Part of a small language model's weights.
Size: 16 layers, width 320, 5 heads of 64 (1 for keys and values), MLP 640 SwiGLU, vocabulary 8192, 18.4M parameters.
Training: a variant of Adam for these matrices, 650M tokens, 4959 steps.
Each number is 128 + 32 x the weight over its row's rms, rounded and kept within 0 to 255. Layers, rows and columns count from 0. Numbers have three digits each. The size before them is the row's rms in percent of the matrix's.

# up: layer 3 MLP up, 640x320, rms 0.0509, rows 562-628, columns 128-191
# down: layer 3 MLP down (transposed), 640x320, rms 0.0488, rows 562-628, columns 128-191
# gate: layer 3 MLP gate, 640x320, rms 0.0543, rows 563-628, columns 128-191
up562 101:098192157121231141104137156123165106092124158114157157108110128104122147132085110134138124084154127106124122191127179191089160113154102082124142145162183177130139125120126108139112198097149121
down562 104:112111097109149180191153116155177123151112161100129127082103137130187114141173102094145161146168139134159161172104080121144145068130114118141126143117150160076138118112113146071127139162143189
gate563 091:103122161093154097110136141144131105105081134102144115141120124142162173073088127122154102096129146121147169109119111130177116191126131182185103123101119159139116121107085112122126094107133108
up563 092:111134078151132116121090126135074160139169150141205175107141129111160041100079125118105175109063158095130088086179179092048129104130166057109127091148201124133121111108106129117111080150170139
down563 092:107090104113172119111088129144095113139159170078190145143145151155170095083061127135134141105083161102094111102120152093103161128169137078195095129127169171148112093094105114061103075140123117
gate564 101:164176099135128164133121166155092075118115140112156124209174058032147149108103134137154119092143108110153153162138111145098161108092087086139108134136143116149122069074167176120139109131174102
up564 103:121113111109100117157104081129109075120177171151115069107170159159141092195182125139224139202102124130081115149126108167132177196129053096107144173115111171101139091106096079173126107172149151
down564 104:175167123188170135115140186101163192075101147123110173149150102114114149121078169110099153063157085196189172107128121146078164088158124119135123119143177156107124213174152095123123181081133115
gate565 110:123140111072091135120097174091123073129142147121168084105109145117123120173115210098068117053138079061203174137118110071095130096160087085147146146142096128145015099091077137167124095171127150
up565 094:163153101122122073161111194094172113131058158105181130086101123087125184099112144137107088164149140214136128154127157135122107160097084089129141172084083153177077118162075143140143115146140190
down565 106:173114110144115100145100103161103168122069139106094081077103111142089162089096110123120107254108161197127122121172195176169110202085158130137131136060122192133136139145107147143108092116179119
gate566 108:110121132086097139172126143109132128180111122156162147100093114118114105107132176128095118132154096159143121125126203136170056102142120135170187142155074162104106128185055147103157156114133176
up566 104:059171100164234045117136172114108106118202109089057117120122135165142126094106129102145068129130133115145092138114081089067066124118151112154103145178177184143105176063175092123091171174134109
down566 109:142164235105154109100083150159153145070106174158114101077137180149154126123104133199079083167097168149127132140171151144137137108154203063103124156090159147103090137124105050153124057114152075
gate567 097:105122154087093119164150122155115157112105128156129180185100122120118112110167122134083103137085095193107155083170121136112136157118118131118140117113111150118098123109163166161160139115144114
up567 095:140190126148123177128148071129118111111137159077142154095122150120115086160095106086141126147124152107127134077138115124178070170138131102099170143174150165149125145094106113140076117170080102
down567 102:128087076108115073145075151172232172179134096139104123165072125125139161116149137158085107152145090200088171114116157138102136067137127163079088161105122140085067115091152171176171152084148089
gate568 116:112170145107115070079138135147181149140098174074130120175154112172207095088122166060198123128158097111155102119115195140118105146095143088172111046181158126096180189139105115150172115078160115
up568 108:129110106132085145144097137094168176079159101115132140134096174205136129183099175142147157083118149106127149138115124108138101096166169134115133165129157110120141133149113160149099137159154112
down568 114:147085091089121159120161114147107084138108109142150075127075083060112142113170140133117041150110130139107112161147099132107084215096146099094153099131157132123087117111119128141085173108094148
gate569 100:148102200133139124189184131141139139116159141075117147069148148103181166113123173169112164076129093159094133108159132112095145094057126120116148136194151154142083091138161109126165096140126118
up569 103:130151121117163133086133137182126140132085116101142126131155190149118132082152119072167100124134081069177137117159137110097091098168170148112187143052120156120133129071131158126088143096171060
down569 103:095171160146111104156148157127075102175125070122157115068143177156118095140095153099123133132107173137183126133152138101149135094145108137154105131150062128122179092194139103161119148209130112
gate570 099:143098065160141129164119166016102105139074124140146116158097154095124083157098164159071054147156125179165092152046132175154103116090113155139164143131062110150167148139142133118137139145117144
up570 101:141127089145144113132156128096138154139144141131132119125201131087160112069129107161149109169211172130106108151140132138092152122098134103105119114101151108140124132151120133161125137134132158
down570 102:116104180083115154128140113178197114153127077148139142124083073173133161118206142081142202081114143114106114116153124088100162140134135131128092123083120092121109109111149119122156114089121073
gate571 094:114171096135229082086177157118178095084125121141139103108138139071098142146139083129108101132117124122124138100134102096096100119156098117148111074153123095120124175100149125125133110141185218
up571 095:080157092091159158141098117109189124073122143149185128118164096168141141137152117125126133102210112151137126159065070141102107084073087168134097124110048099106195124175133142121128133102145126
down571 086:109140117083031118173145171168085140190134137120130130124146131139146149104063206113098140188089125145099133111175191097193182073137188139146173166123166162128131111105159144108171147073104061
gate572 089:156137103125144152150053100163125137170173170147125117197119109128145130096120137075117148090151157090107153102099150128152143136163127094154104150116137138119176152128082116128127135180113058
up572 096:126101108112128147168143155082106161052132184127150099086125155134162143121086130130126141082105117164145181131099165132131088117077142102151111117162152132106145124158114074074062059150157127
down572 095:137149079124135101120094091149145123156177183190119117180093141152152144119116129094157155141160160105166126134086145117147125120177086135137063143169161141098132140165090111104155150179137106
gate573 105:140136057139116112104122137165113119080131211152088126093093112142057070138131106125146148118083121121094112090186148151140151136145135122123201106172113096174145105135132149142156145224108135
up573 106:135137149137086113081097120135134136134160101079145118202115168112088126155155094135143103141101140124117098096091177048152116117162128131116165160142120153089113100106149125124115153112073090
down573 091:089116131118094113143119128142177114123132146136155143106102169160118094123154128142133136118109111168078131060099128142122096084181076157155097140127061168091099117083159106138150167093151175
gate574 096:107141157080072182096080102170088065124148071193151168101121139163143140148119084093145140113128130091083125099110161155137158173147111149118173178113109180150188125219143126170137129114083137
up574 098:152113174150120121115125136103154174138120114111144105139133097082121119164151174133122122124106120170127133104204159153116119152099098228073092111122084127135113180112137157141122165104125159
down574 103:109099135085145117132143138134106163092063155132186102124190119137087126147123164151160080171148100110147145200140082093107101078163151085162129108143149089151099102127074094094119076146178085
gate575 110:100066167080140050130104070166073151087184149112116116133100131064097097082121134181123164158145115095104173157119142082144107132055162156121140125067204134121121152095117114133085119140117083
up575 108:117112125119108119132160108150095155203128111109084130154149145124119080168132113128137141136082123125200144143185114152189145136203114193108116127136079172113091125191126151146137150169109175
down575 108:132119100147154162095168192115170088113125093188207128160138110139079217078145117156122103137089147198148161098177128094095105165083137160137143142180118147105121162148115080130136150104092120
gate576 092:170133155141111170191117208130149213161093169140090150147098105156143148092143152122092111081158120120121133026112175131082147155130120104096081108089121141117146095104087140096134106122104111
up576 103:096115117132139152161163196148150112111122132169123196160090128126114169074111091136081129083199083129126100089128110102110142124117112146099039108064099132123140203152152116129202122116113151
down576 100:068137082129181105102159095141107080114128072131155138131172108127066115116104084122138165125087136168126105198155092092150143174158174175129118146110090057148128176191160095161148125098151125
gate577 107:145122138147094118079076161112128092153112096070080085101055101139158175139103139109178147123140120170107141079093092103077123132097167119125130142188189157127079130130099130206118157087148155
up577 102:126106162113117079083134119110051089139116108115053126110120056092120089074162140139120130077121121102122199181132085149110124097102137086122198121063122139141142075165103104101104094123137143
down577 110:143095127154096159118104135146207181114089127175116123120128148157190147108101126127103089179137102177123064065157116099097102111163149157122111136162127121119100133139160159149150107093093083
gate578 095:123115105115143185160105147129174157122151122113205101149160136157152096149200060100134170121146142126148111127129127131164142159113151150128099124106093091134101115095151147112132183148122147
up578 103:162143130115149152131140101122135167177091139142134088123110155135145196066106153153121089101154095122101125141127134113115125114166194114167103096120201138213122161158108113162130090074130093
down578 097:126134075167135143147118111133187175120135122107179110097093160158141102149197123117146148092126172102144021120099126150155186176129124149140082133100122108125110082090140165126139159104137128
gate579 088:120097127112093099170130200101075127116110131083166075127134161112145101154130142092124119149138119098132145132091162109159144067106122151115143148147146142094123128139119116172090148171137126
up579 088:080110134125106197099120090150127156109144144186156164107135171168091097113167121096107165080149168120104162083144148132122084153157140169149151142101082138168119076116145105128193093166160139
down579 093:124097119117101126141120131116105145090106158116176076097154198131095081128155151093084161114172160105090156099065191131181102137081137167161146157121085167090133116157130124149137121155157153
gate580 104:171088096105089184150128101086124135138168068162150104059129174087096139120134141060099161126108115114118162122179136105124110117172190116145106140127074167131123092171091117104093055094123126
up580 109:156115131141109120136153091168061060185129141150125187062169155193092127112139134163110120116116137189154103145116173102168085144201146136160149128149106136135162107143097160111062073148118150
down580 106:096123161178098159176162140168138082167105149111122190134162114199105080099136163134113132097095140107175070149066109087176109094151144105127156110133104179107134097107061186125057054123077111
gate581 103:104077117125061168103117179087121147042108101107171122075162132133139078050127131123092128111120129117107093141132113136192108137136119097131095100179072137141151131079125136140080188099158037
up581 097:191076143101138116196079127102141120110148130192136158123112132144158116162088185133074126088143088180187143145063108125121127118155104161183170172112128059172129170155103104123053146135112148
down581 100:160110117132156136204134116141142147143151160168131120123084128139110152169076131117134145094118101188147128127062128081143124110166053136146126155111143096123108138141050059112054126161126111
gate582 108:114100050116090161115102128116055142162123151128146178181200122112128164129127209064128159165152146157111147137105170154159088091131121120131159081118123187126111106120103080110092147083114133
up582 110:132185109065131184135143108194109167100110187163148125130139167137140105166150117150127102029106106138116152129108120075117118134175183163089124122181076158091171113104158170106075190101144132
down582 114:130222153054140108108139104170132126126094153141204127125161172145164112132166126153175091039123085130083157156119133115080099120168173188082132173190140104131154123125140154147134107092134110
gate583 095:109114175148115162141110121182113118153115079110180080080137144136131145092133135144105142130148169126034111128175140151096139100148090099098153165167113115146132115161110095124117107124130160
up583 097:162143126147183117152154120167127128139148159096121106044153154112135131118178108170027106113090130111145133122156162133114069133159135142139156107161157137169076171109169126182167086062127090
down583 098:093041108094100109129075117111146129076097131155097119170100138124101151104135136117131119109113106205175124120118110133177157077057203158106078180144103171123117148098092165070101116129069145
gate584 094:169093102113127149174105109119117133135162142152113122197156124151166158125129164128122129163108128095093165087091175140183092080159136087129161102142135124135127104142070150142102114161109180
up584 096:133098091129081090120135164096144158147056171073171070086113150161065141180176134095124127109100173164146124146151149087225141136120147171136151164165108115114091122164119184085084189140111142
down584 091:157153141099095158157116124104136134109084147085162168169131119137068181168131201135163169102169135118104132129122139112146082100121150181104114118127132100126135119154071083167107157136151180
gate585 098:136112081073131138149136106146125151131192167131109129163142137083159133065083134095157152087165134111071123179069114173153158177081152170084159118138107162188172160091116127111135145142184128
up585 102:183091140135154145126119110194093125116074153109110151137100141139134104169112095124134099123113146119127193127110203072136155126111116132151112083108205128136081147127161167179155149094125138
down585 103:175174124199093148184118178191146111127112149167160135100172145164166060141107096109171143148130187124037124182154123116179110160120164161113097060177176062104186090162132147164149109126137086
gate586 096:089129102138093173169155089152132135098080105193152144088146152146096143126062147130147177161139101168124167079127119184184110085078159109147087120242144142126148130112114165117186138145122057
up586 104:087130151126195113105205168140101098146163107149174142104137145112068183193107093109122152133117145129130132117188171116049129119122113158091193161135130096121087134147122158090180149115139117
down586 103:113129188176145130126128179160214139095127199039168125093149103153147109122157148085108124086073149121091085086107141148189078109102187101187136164132099109094131149172165060142122135131116121
gate587 096:175183127110091129124133173104157086134137126097154145155102137109104077163123158097137110134089112147094154158174138129076112135129168114133124150217120108133063099134176099137172144190178090
up587 098:120129129121101094101055161122126103132113135175133151131162092046133123172162130170168154165116118133121162184175160100105153142124113191131117128177173082115146082180164143152164184085160184
down587 103:047080139133117134094125114128135136130117115187130111051161111133119134133156124156188174126110127138117110129098176107144140162098054133122143081055165094137187155161091088142102137075124162
gate588 094:165119135120124156142128124147177172066144178149086098175105106181149161121108151094079121088168144090104183070097132070084181179154093042085125125128136143098144188075099096119136158136112143
up588 098:143133134148157131120109105139110097142141080130138132185147199132169168140147088158148111102096099146101154186072079182046135065097109090130164161142158187110116113192111112116152132147137143
down588 099:113140098108129092147134129120140093142132081128196100134151137104122057146140124172159175176168075199083110135177115157212150095130150185189143180149152102173099116086125149137110116090163151
gate589 095:147173136122146074106152126118103146093115126074108126121235107102146084089158121136143132103070147107130130129144143116148120101134091128114159135121143166066127129126135117156188038060157153
up589 096:160138151094174080161157137209126115198185155095135218144132130106112135192136131068119100127166118167184129095125104136056135062130128121130079127139124126163153192119138131091137180153108174
down589 100:143128141130090112112085140124103114073102143180151121159057164145136129136087113118079160144120122164141138161098113137154136175085161182171122164088173105186122097173115145205082129074137085
gate590 097:088085122137202154159115121163159160163154076098126138100125149192170171134093135065194126155164079121123087108043123107109136114163109184131154070113175114093120087172131150083147131115117150
up590 104:120152129136049119158112142103107042132170192139125129123103110164188162056121182122094135147146079138100150117129158125139108138178130069175183166137099132066108127110077137108126048145145129
down590 106:072091104139186147184109114147139113128129059151119128106120174142133167086098087073200118134146081131137068136084111095139175115158111151098157053134176105112140073203115110087141133135142125
gate591 108:128160133109172097169077111188100090164153201165255088123160135106143096084107099095118114080118119099105174127154128150153105147133155167157156141148065126096172182135113057124139115092138149
up591 101:115110156130157164146114089112136115098151129105107104089095136180152105155136132112174178142149131145140156231127086155080096093158170085112113185150095162174080191124127149118111107109115113
down591 105:168106155162195160193117061168130108108111109093145081098107115144167125107150047140131093120139057129127220126113111159092095153139153127124163185157115122161095148105123116131115066187119128
gate592 089:121151176094157127141123118100138160070088136181134143111140095124110121045149081106128169101094130093150074145159113121226152204104164163125115119143100126085177098155113161113160083143133124
up592 105:194121101119090089151146197085106182087157129127167148138135144109124106142104186111141116109099134160132170115087088142100119112211183095128133105181082117157091162093116083134073106150194088
down592 097:147163197106153113132151157067115185052129130116128154148141084084114127065123105108150172103112094139141083135157109129204132206133195174077118109182111073080162117134148158130158081161154091
gate593 103:083151151126147101119139135162105176086115143071209126139156147097171092101193121137155132098123102135095152090128157115115135092092103107141130105118072081097058175107107134139142105137150085
up593 101:203063103170105124103107143179112117174150141100147084133096051137125093162144144166040149154134177088150163113128104088072115103121131147113146102154204183149166101168122125131109061091098122
down593 105:119118120166100120093149145180143105187116116091188146145142119068154076101143168154102135113118156138112145131108139120092140037115074145103133111151155139147123172144087110114124084101150144
gate594 092:101122189064107126172107174149156126135163149092089095139161157052069129130109112179112124182115132070097110098123166064100085149155146109120135045103067118066138185110132101167152161115130151
up594 093:150103130140108129103120139057110105089147123140055167147106170186147133133153199070140181166053148080118117152096142127144125109090163059116152095140132098157113093129100107125121146132073130
down594 095:127140141091093139157125146138179106115165156142048145140080161121129121125116134133085184192059140078116094132136149086131142128159144086095212087102103126089127122136080123172134192132067191
gate595 095:126056128142184129132154132151137153121135116156106105142127117166100192126093121071142145123088163093099093096133119105114131121141178146110077147080101067201126079171132125139165167166116167
up595 101:088077145144101133138127165223138036191055128143117236115115100106153114099084098170091144142113123194112161184165092149140122112127104128135123159104155105176114076127127126142155140174103209
down595 102:094147084133125091107116110068089139127125122132163104130120121115104109160130151178151077138157111140182149153094145135170156133104135101113122108140135136039135144088048123089141125096137046
gate596 104:108119118098153097145166122138062146116089163185180133146155140094088186169197161097127122081176140183093077200083097108148151152129162096149150128149131181170121084115119132100123178084121096
up596 103:177195058145114170170136115098126091125164150169123084109136126140112087134110157165115145082098141167137154102093155145115149106158131084123124149126109100194176121145113103149085114087131159
down596 098:138101102161165133095207137125091124173083188127132133158144169114158139139201127133127121154169181193104107176146096166154181134115170093144182127146205135157094174105123140149131171120082122
gate597 107:114125128127147137173113182094067151093104119143084120067097139135121123194021156089079170072110140160131157167151107120143089112107163112116104137121139124184139159112093109090126106120133103
up597 104:093113111126118141154081148180144132156186096138157084101126137103136157147186108119143107143133116141139136116113069137146138140095135103125091137104141162188119105151116092189094207129154051
down597 102:185152149142145063143115108190101123145082119125109098141115129134138141107105084146147105132164090089123106109153110135170179143146155068175104108118173174121069143117132187155125180092119087
gate598 107:081094112178158148156128085136197080129123060064149075202166150154188167111104124122132155115199136098148163143160110153108124112114121142132131158206106122172131138072140154151175119122118102
up598 104:069146084156132124111105101106169106206136166234125179127160117108128051132165125115142114126112115103063092160158132110163143104082139133147157116100119184182146105178139123115147187190065132
down598 107:109157110097178128105125114105097116110072120114116114119228081140086139063082149083104125117170108164122145116096191131059146153148135094108107110149145110133153113139172147090094109079136121
gate599 101:176126141115140121090105130142148112124142117117118149140092112147078143133116120119120211109053088095183102162141143146134092156113109152160110126188155152138122145136017125180110118146068110
up599 093:093114130144066139142181104111105140121138129146143092096151133145128116073128116127098112127121139132096183098102175107133111129148186120126184072106103144196111096124178127130119132122157127
down599 090:149155157106105136119133156125147120110168109121106096114111102144064150114140145128128169102090085109153112161108158113091119114101114126139103128185148182151086108168070139136143120102084109
gate600 098:195135115148172124133135129136165124100083169139108098133176177114202159109212101105136124103190109146103145097073103169116158158143140118113068117097076123085106141178141125106120173153128097
up600 099:100113182102133099201117159119096142099119079099105137111128134127112183135103136130115131103082079141138149135108125102076098104140145155090184110123125129196100102120111140114118071127116159
down600 084:192118111190099132144130116153163116112098186107104078154167177130149137094157115135160109150199099082091165090084158173110132149141148087111079131112105127049123108161182119106094185163124112
gate601 092:069080174142120126145116120139110189146134178112150117131155117107141121135133122136115114113145133077135160182144082063175120091089173173144125157128131069100148171135137077182103059110179128
up601 098:128073084058063109111124148171115165140147188146089077079110171120124128134105104162133075156161188107090168063136109115114082141146156174108202111157106157138116099135103104179126153065119091
down601 096:063142154140111121118118090119102175119127179155150064095179107149164143139124116102113131120176097083104141158126083106200146112109175154097112182141134107157143119137140057195137033126140187
gate602 104:138119037132125106106155151139199122132103153118146070146111106075160039147104117185186140120176118154144120080043116127187095160146134068141140091162110145127163138075154134155142133163063118
up602 103:142129157096164094096058139106102109065182103127153060186073197110182134170142156160142112111113168080142125084210151162118139216106092136113114125137133097116126117148118120173096149137150177
down602 099:087067085094179098115132103115130102121096097129164056105118126109127095091180150117112116175132116147109170097153164132080157169138099091126136163132193121075115103100126125137150086161090139
gate603 104:155086102103181086170164111141134093122090090155175103112136160146144125134084224132117167109141088175082157162117137167245182097074101099131124170159156129119112150139114076097100064161099191
up603 102:129156137193119143095099115142131047162146115123107152075074161108097155132109140202160114136138110084104111103150138127143077088153123114151152102095105102175134202167144153161106131168101156
down603 107:113189118133080100101074111095116158149100153141170170115056143127137125084119121084096098146106190150136110084146157075125115145158161125071167082102089118108142073089157149133081141111137141
gate604 092:103123167091135077110132120177061126082169108131148170082136151066099135123137099093137246124099154135135137113135110087080131106134094142103105131119116080114115069157099145134137077138159133
up604 091:153132112155142161134088155161140182106136140106161115150079125139079077130122124162133112161085094085142166109108164094107170163133192136159141067141143172133113133107133140105152121183148108
down604 080:069091116117122088122117116162118120039162137155132143111159165110130139127159101079142186113111145119160146077167104064066171097131149124102127128120105098115070078134083109121087075114140101
gate605 095:125168119149153108156134148168115139099100118158108146154107146123181153130136143153122136120134106061149124124159131084143146078144078110118183119102135127129141052123112124130186092079139146
up605 102:067153101130094114109122074058105122078160149131116185135116152158125090180123168119153118175078127109109131136135132179139134135181126139141106193197121098133097173084188096155153128187157086
down605 105:168124224118082113113145212097124166060094176132090127070118141155124131098131105078167163008100188145139143105148147151149140072111147146103127093093125161146109145132143100113156074162114171
gate606 096:147125151090122152119120132198116065249156154139158138119088132151086045152138124139100122111160118120144103109138144073158128192122123178148130103098102074089152155192151093144107116092078158
up606 092:125125153146133140078108122153089152159146146114096111147087113130104084146158131136125138134105155088177177132154134113116124119150172149137194162149167177130122175125095123155174085161105079
down606 095:172116076136137118154152131144174123141110111163155114118155119142096165134113129122109116142155136156102082082084113179128128136124101106127109074120094118083129148121144116101108165089112155
gate607 105:120076084097100120136215119146104095145153132162072129056150100118086101139129126111092185116104132128118125163099135103129170124136116103128113086099114170122137129136151114105106060095156105
up607 100:149155065131084159088104169140121147139140142155133139087097169162144118135100135078129133099146114115115098132174156132127107157118190107139127109140096166093150115134094156124068085108094194
down607 102:110088170112169196138111116132073099110085125134133184104208058112101128160100117121087177112094106102088121155076141122127127130195085097124164101144136145120157118181151155097120088131115096
gate608 098:163158163117120129125116102180158085189127184134134069143104146158157105154154163152061119096222101158134130181094135200138126137092109139130157185137155135084099150104060106123142165116114153
up608 101:180110124085168057162151132075085093079175151111091106153091118170107100113162116159138112155104173145154151071110134186149173156146155136153138107119127108134109135032171117100153150204095119
down608 101:136200224151110186109106125165137089154104131140087108138112137137147141174146153123094186142149079112129115131127168161175074102123104157167127154125101081089082185133051094094125134084135148
gate609 106:160077096092126161180098096120186154150152144111152142153119115129209094115131182076168104126106116090088094121105118117177089144083114134123081123134128118110139180085136092146160113097133083
up609 108:165153128134117107129115146107154113206151161185161095119111123062138151141066131086123084118127110181121138144095090116101073139084090133136182121101168139095084154139121106118151182151157122
down609 108:063149076136102084069069151118060090127107144140126078115096142122072145139093105177090158119122093135091122111087125116114158175143141136139149146105119102147101079159170147069116141140109164
gate610 101:120116102101100115070107159128111178121129186158165102066108169147100086131170118138140128150097117101113145089136166056105066120139157060150165072097069172138115130135116095117118150094148144
up610 105:125100107106110174098145136167151135130132170091140214150113168142144119153185077096146105122147197113150111100086145105061110127154106090127072109137103207109168117138165180122119181138207119
down610 103:121100147131156173148183160113151118099146104081109169184130114119139161109082127122132156054164192132157097185116102173118162110077096154101109183162131121127175132124182144165159105177156106
gate611 096:089142126116125118148158148136091152186167093121105216174149139120114117110109073126122134039161094129086106129133109131092096144106114127102149137047149229098138118106135147153133178077148149
up611 096:138128144098095121116159114145101094144117128075182128073115078143154111159144151172136142093135140114119165140078112139069115151112142117138099183139095143201129096126142132127160132115123144
down611 099:111112070155155143153146126149114121106110094132100150160094123098062145122138105106143150117050088145136113168129158132169130170129105132085101141068142085128073165149131142170114155139075097
gate612 106:160099054051141185191133125208124153102116135139131117153187074097125149107143132110052133107157157210124142140128130152089165062114126145098143144129115158121137118122114136125107073095153094
up612 102:107111119196097129166126131098103110103141102086105165200121115113101148128141147142181143087133138161112082150081148046073138098180130078132094130115155126065177180160143105141027140125133135
down612 101:115130150123147118170103111150082164154095173141168142167127135156162125135129137136135100124147110155141125149124107025136100108068097121145138117144126132134071148088105158135093139151140073
gate613 103:130091128091119135144182121112140178101131148092102135137134161149177082184152092124119092132134120136101072143086140185115071104140140133132131135109118115111123111120154150151125179091148196
up613 096:152133060074153174105140141172143128173138112156147081124116131140152174152188099055139112098130067094161138086174191133162155131170136128150134142164138146109073151120117171129106193135159134
down613 101:080075133121045148102134194126216114144101098121097147103176168153124066075080152202087144134112147104093085177093099143100081125112127089113165079081102104088129125143143112149100140106125178
gate614 102:162057081131150137070074213090096116096155134110137128152136142127126144118049122128102150139079159055128141107078151119091200196174132148089138089135189133130146158109146073108137104066154130
up614 103:101138160051106104115130078079120118209108140137111061148139112125158111106176160097154127110104083122160120145108142133123089095148170102143156121121118158167099123117153113127140089154163106
down614 099:146061093141107137078085184092153074126111117103127162141121137159138131107079106080061125096100169119121126126109138131115162150156133191063166123084164179148182150130144132130119108115129133
gate615 097:178061136085092179111101169139203110154106096162050191124091106079114133101077190093131115167116034139173102087135165143128085166097167120117132126107085150071116106143066153087129118153094131
up615 099:060105117115050147103121120126094123157113123127122109112124097100109158124129093136129161180097162112105104087125173084132061134136119166141139101134155133149083121102133170165131157134139140
down615 103:183107144108102106133101134160170093089095083142122180117104097168075152106099176096137132138153098172138137113196116165067129148132079105080092140068133135114111154143059045114106077108087101
gate616 107:154160124161122152158118089091082143096094082128102163149134090125070140121084175133154128152121158165091157159114151154168144134189156125149208161173144195113132089120095122128147125123072124
up616 101:144135116143125075101097120129197116132172153119191153094153113096201128182143094168101103113127136126140109097139106160125139133079102083186123129110146072160158138110148094111148058070078173
down616 089:171141126090084158107091071108089144124079118101106131079092181128105159142102160114186049137140123184097099135116085079155162101180116169154067124144094141158099134125087182157139130137157113
gate617 102:142126093081141064155156137130053143088145172106113167098128104107149112166135162121160139080036125190160114094103124112192151137087098110162145101174076145101125103161094036154069038126084187
up617 100:176124098098125080163159111125090057135112089146160099071131132113074131107164138119109154025098106180169132175142154109134105152151152152145167113064124133169086110186146079099130139061122142
down617 097:142094112091121114148119109143070113124161176106159159119145175094175094107139171115166126122071115232165140135115100114182117152105109098137066124134038116097137130149095133153078098130163139
gate618 091:232129120128117138173120155083102116157108146119123159090114114109118142123127142154104115096122065133127183157163110162162209136133107186135139148138124094115113138110119114066145100120105091
up618 090:139179174179130156148126152084139142131065167085223196032093114123088078137117097115150100129147110179144128159238084202072131085108094177082167117121184083088139078087130146120105112120098128
down618 094:076180161164145151113132098161181130116096119107159150090088095181168111141172098121127096149146183137142096125153109107071064103141117029128151135134150164132125146134164147186123139145098122
gate619 106:138113106090143149158091117098165159175172134149180131175101198167110107094106133032032149112146127115169201116155190142146119162146120139136115164147102164100117150101122141097156183066133097
up619 103:171120157131149151154099157128146120125073118117139132176063136145125147209124118087099086163159108158132127107175149085096155079136104142209089147146117124119132140059119140122120040122107119
down619 103:074072151078164167086147139160119146091119108156149141141120135166077129204152121038082128073118170160174169095171131153085148156096135106144140168081087175097091153123147138156099111146112108
gate620 107:173109163135129150110125125208108123166119142192132142065106063144110094126079108150108115178138132069169150076145107106092060140102145074120078120090142085082133149104147200120121120138149133
up620 105:150168150164156154130128106157098132118124092110164164102077124111122096150092140141087057138162172187080115074093126141177092131142141120138118158148081142169136185177147156140160113160083109
down620 107:099093132106118104172136154079134133158160124082141137146162162065132135120169193144105149087167127180079095114062162152114106108114117172228103138198097147112155167126081073107158133119100121
gate621 109:116109074074157056139105189091104108089165147143174046147098121093184119112134133179175118139109137156100114118097105131162087176183172129132107084167125122162057168069085155138134095123161091
up621 104:096156105140132174080110117074142153120142214080176168110150132147092143099132108069110125115098114154202114105150136187181167141115147102134154203077158097151090157164089061120097079126118110
down621 111:146196077101174125074112163070127124095125212076134161116162152129100140113126137126109127135131055139166129127123134142227120136150126131167138194081168130147083193117058103092081067132111092
gate622 106:106108175140104118091108140173118069113094111107132146115073167128064163129082080165119167116099102099096170083126083166178086178094137150149118137123101093076131132125160147078130081088149135
up622 106:090086057073142115153120113192087118137123121141172091098111087144190131100115127099095192121196155146135148126144145153098152160142116167095092143116062133128115141124122134126180099106158138
down622 106:104176144076170120159128122147128139175128152199103118116135163094211117113182136094124133083201157077100169155114149164101168143140115141098133134116119153151159139118105146096033143139122112
gate623 096:069169166078194098104156159131191068145128088056103096174082094124185155118111142106132125149142131080148123141109081106147129168097076116129145132111102133129123164152084135106150102135144101
up623 094:163164074164160125176157175125147101128113126198182132099122117092150157131117179147148135098149160193118109135049087199132105092137191149097120095129177149112171098102102081134121128111076120
down623 096:125076154111176195160128120180117140078107144080115079159096137225157090170156157094143157175135072116195116085151125141103187171116129101131134088160112139147093145091129156109143118158172149
gate624 104:136073041133127108172124117081153156099129131122110168139124109107135077156072163114127128073099098131117136156094099097180118136143047120169111111145101144137124147070123118103080129094114088
up624 103:109146111213106150175152171112132153132092077187075108163096124120128157143153106101112127130115140165094098074093163115132161112130161108106109146175069060108136097074091213110154114138143152
down624 108:127129114163094133188074128098145180104098134162127147168109118179121134108135111140104155129151159160066078094125118089121150073118138090147079123177108100112133108077064186096159112111150143
gate625 104:108122166125098131186153156162104135113123139097156139176134201088134135116128134131088116125063090139143107150136056160107166099107104167125143157131025156125111159124124141117036139082108117
up625 104:111076136143111099196119125084152151156111197196101196118114102149067084138068143104131167135125081099229039144188124163123159053078124141090147209088125142126109086093099093119098072123085148
down625 103:136156132126108154152142146190086112135166099074156071166079185071154163119174188181111097113129149164135171124105104050150110133032106085146153095127150051136122166103152171140140114115103132
gate626 099:103106198113135127129125121130117082159140123118093124142073170146123140176140093141179103074127088051087120158092070135112104153180104145140154184126122170105067133157152081171141116115149135
up626 097:176113133112116108183180171173075076153135120116086114144139157153129166192123132166131130150128148082150131108172110141142203125154100095097105148086131118135159112139115081102098219114176152
down626 097:107129135157111131093112181151125147150071155082133097090140150076097135118126153161150167118137182144127177160153188092134172111106073105136153135106133127071072153162082092151162208111140162
gate627 096:101140118157152095121126156074126122075156131049087204137116124117149129123092184075125133166092153092122118128127135173155161097161163077109130110128096169179100161132133047143092135124129111
up627 101:141149176130150111095147147133135075054121065058059168121118124127183111129123176162140125121117203119144127129113119126082168126200092062111140157121142162127165160112158122165218141167146105
down627 102:183104147132122164063162118192085097125087071139100114120090132139120181128140101139142122083140120175088112124140090083106129127130140136161182146146192122082162125089122149143183183120137106
gate628 096:091057076082063169156128128160161145194139185104131047162152121126102095104164175114121122125140103110086163124129159091136169114072169144118113136162155135167131089147133108155138142092143118
up628 090:165163173138169120172094106108125097095106074162143150085146116135135175120053131167140136099155163139105114121067113095205160086156132141138144134155168137121163165122112149092113047097105105
down628 096:080157162160110171161123101089146085164135113137116090110155112152080100042116146123104097083209166082103116155095159094188164087155144141110105119155174125106183114140133118158067104095166124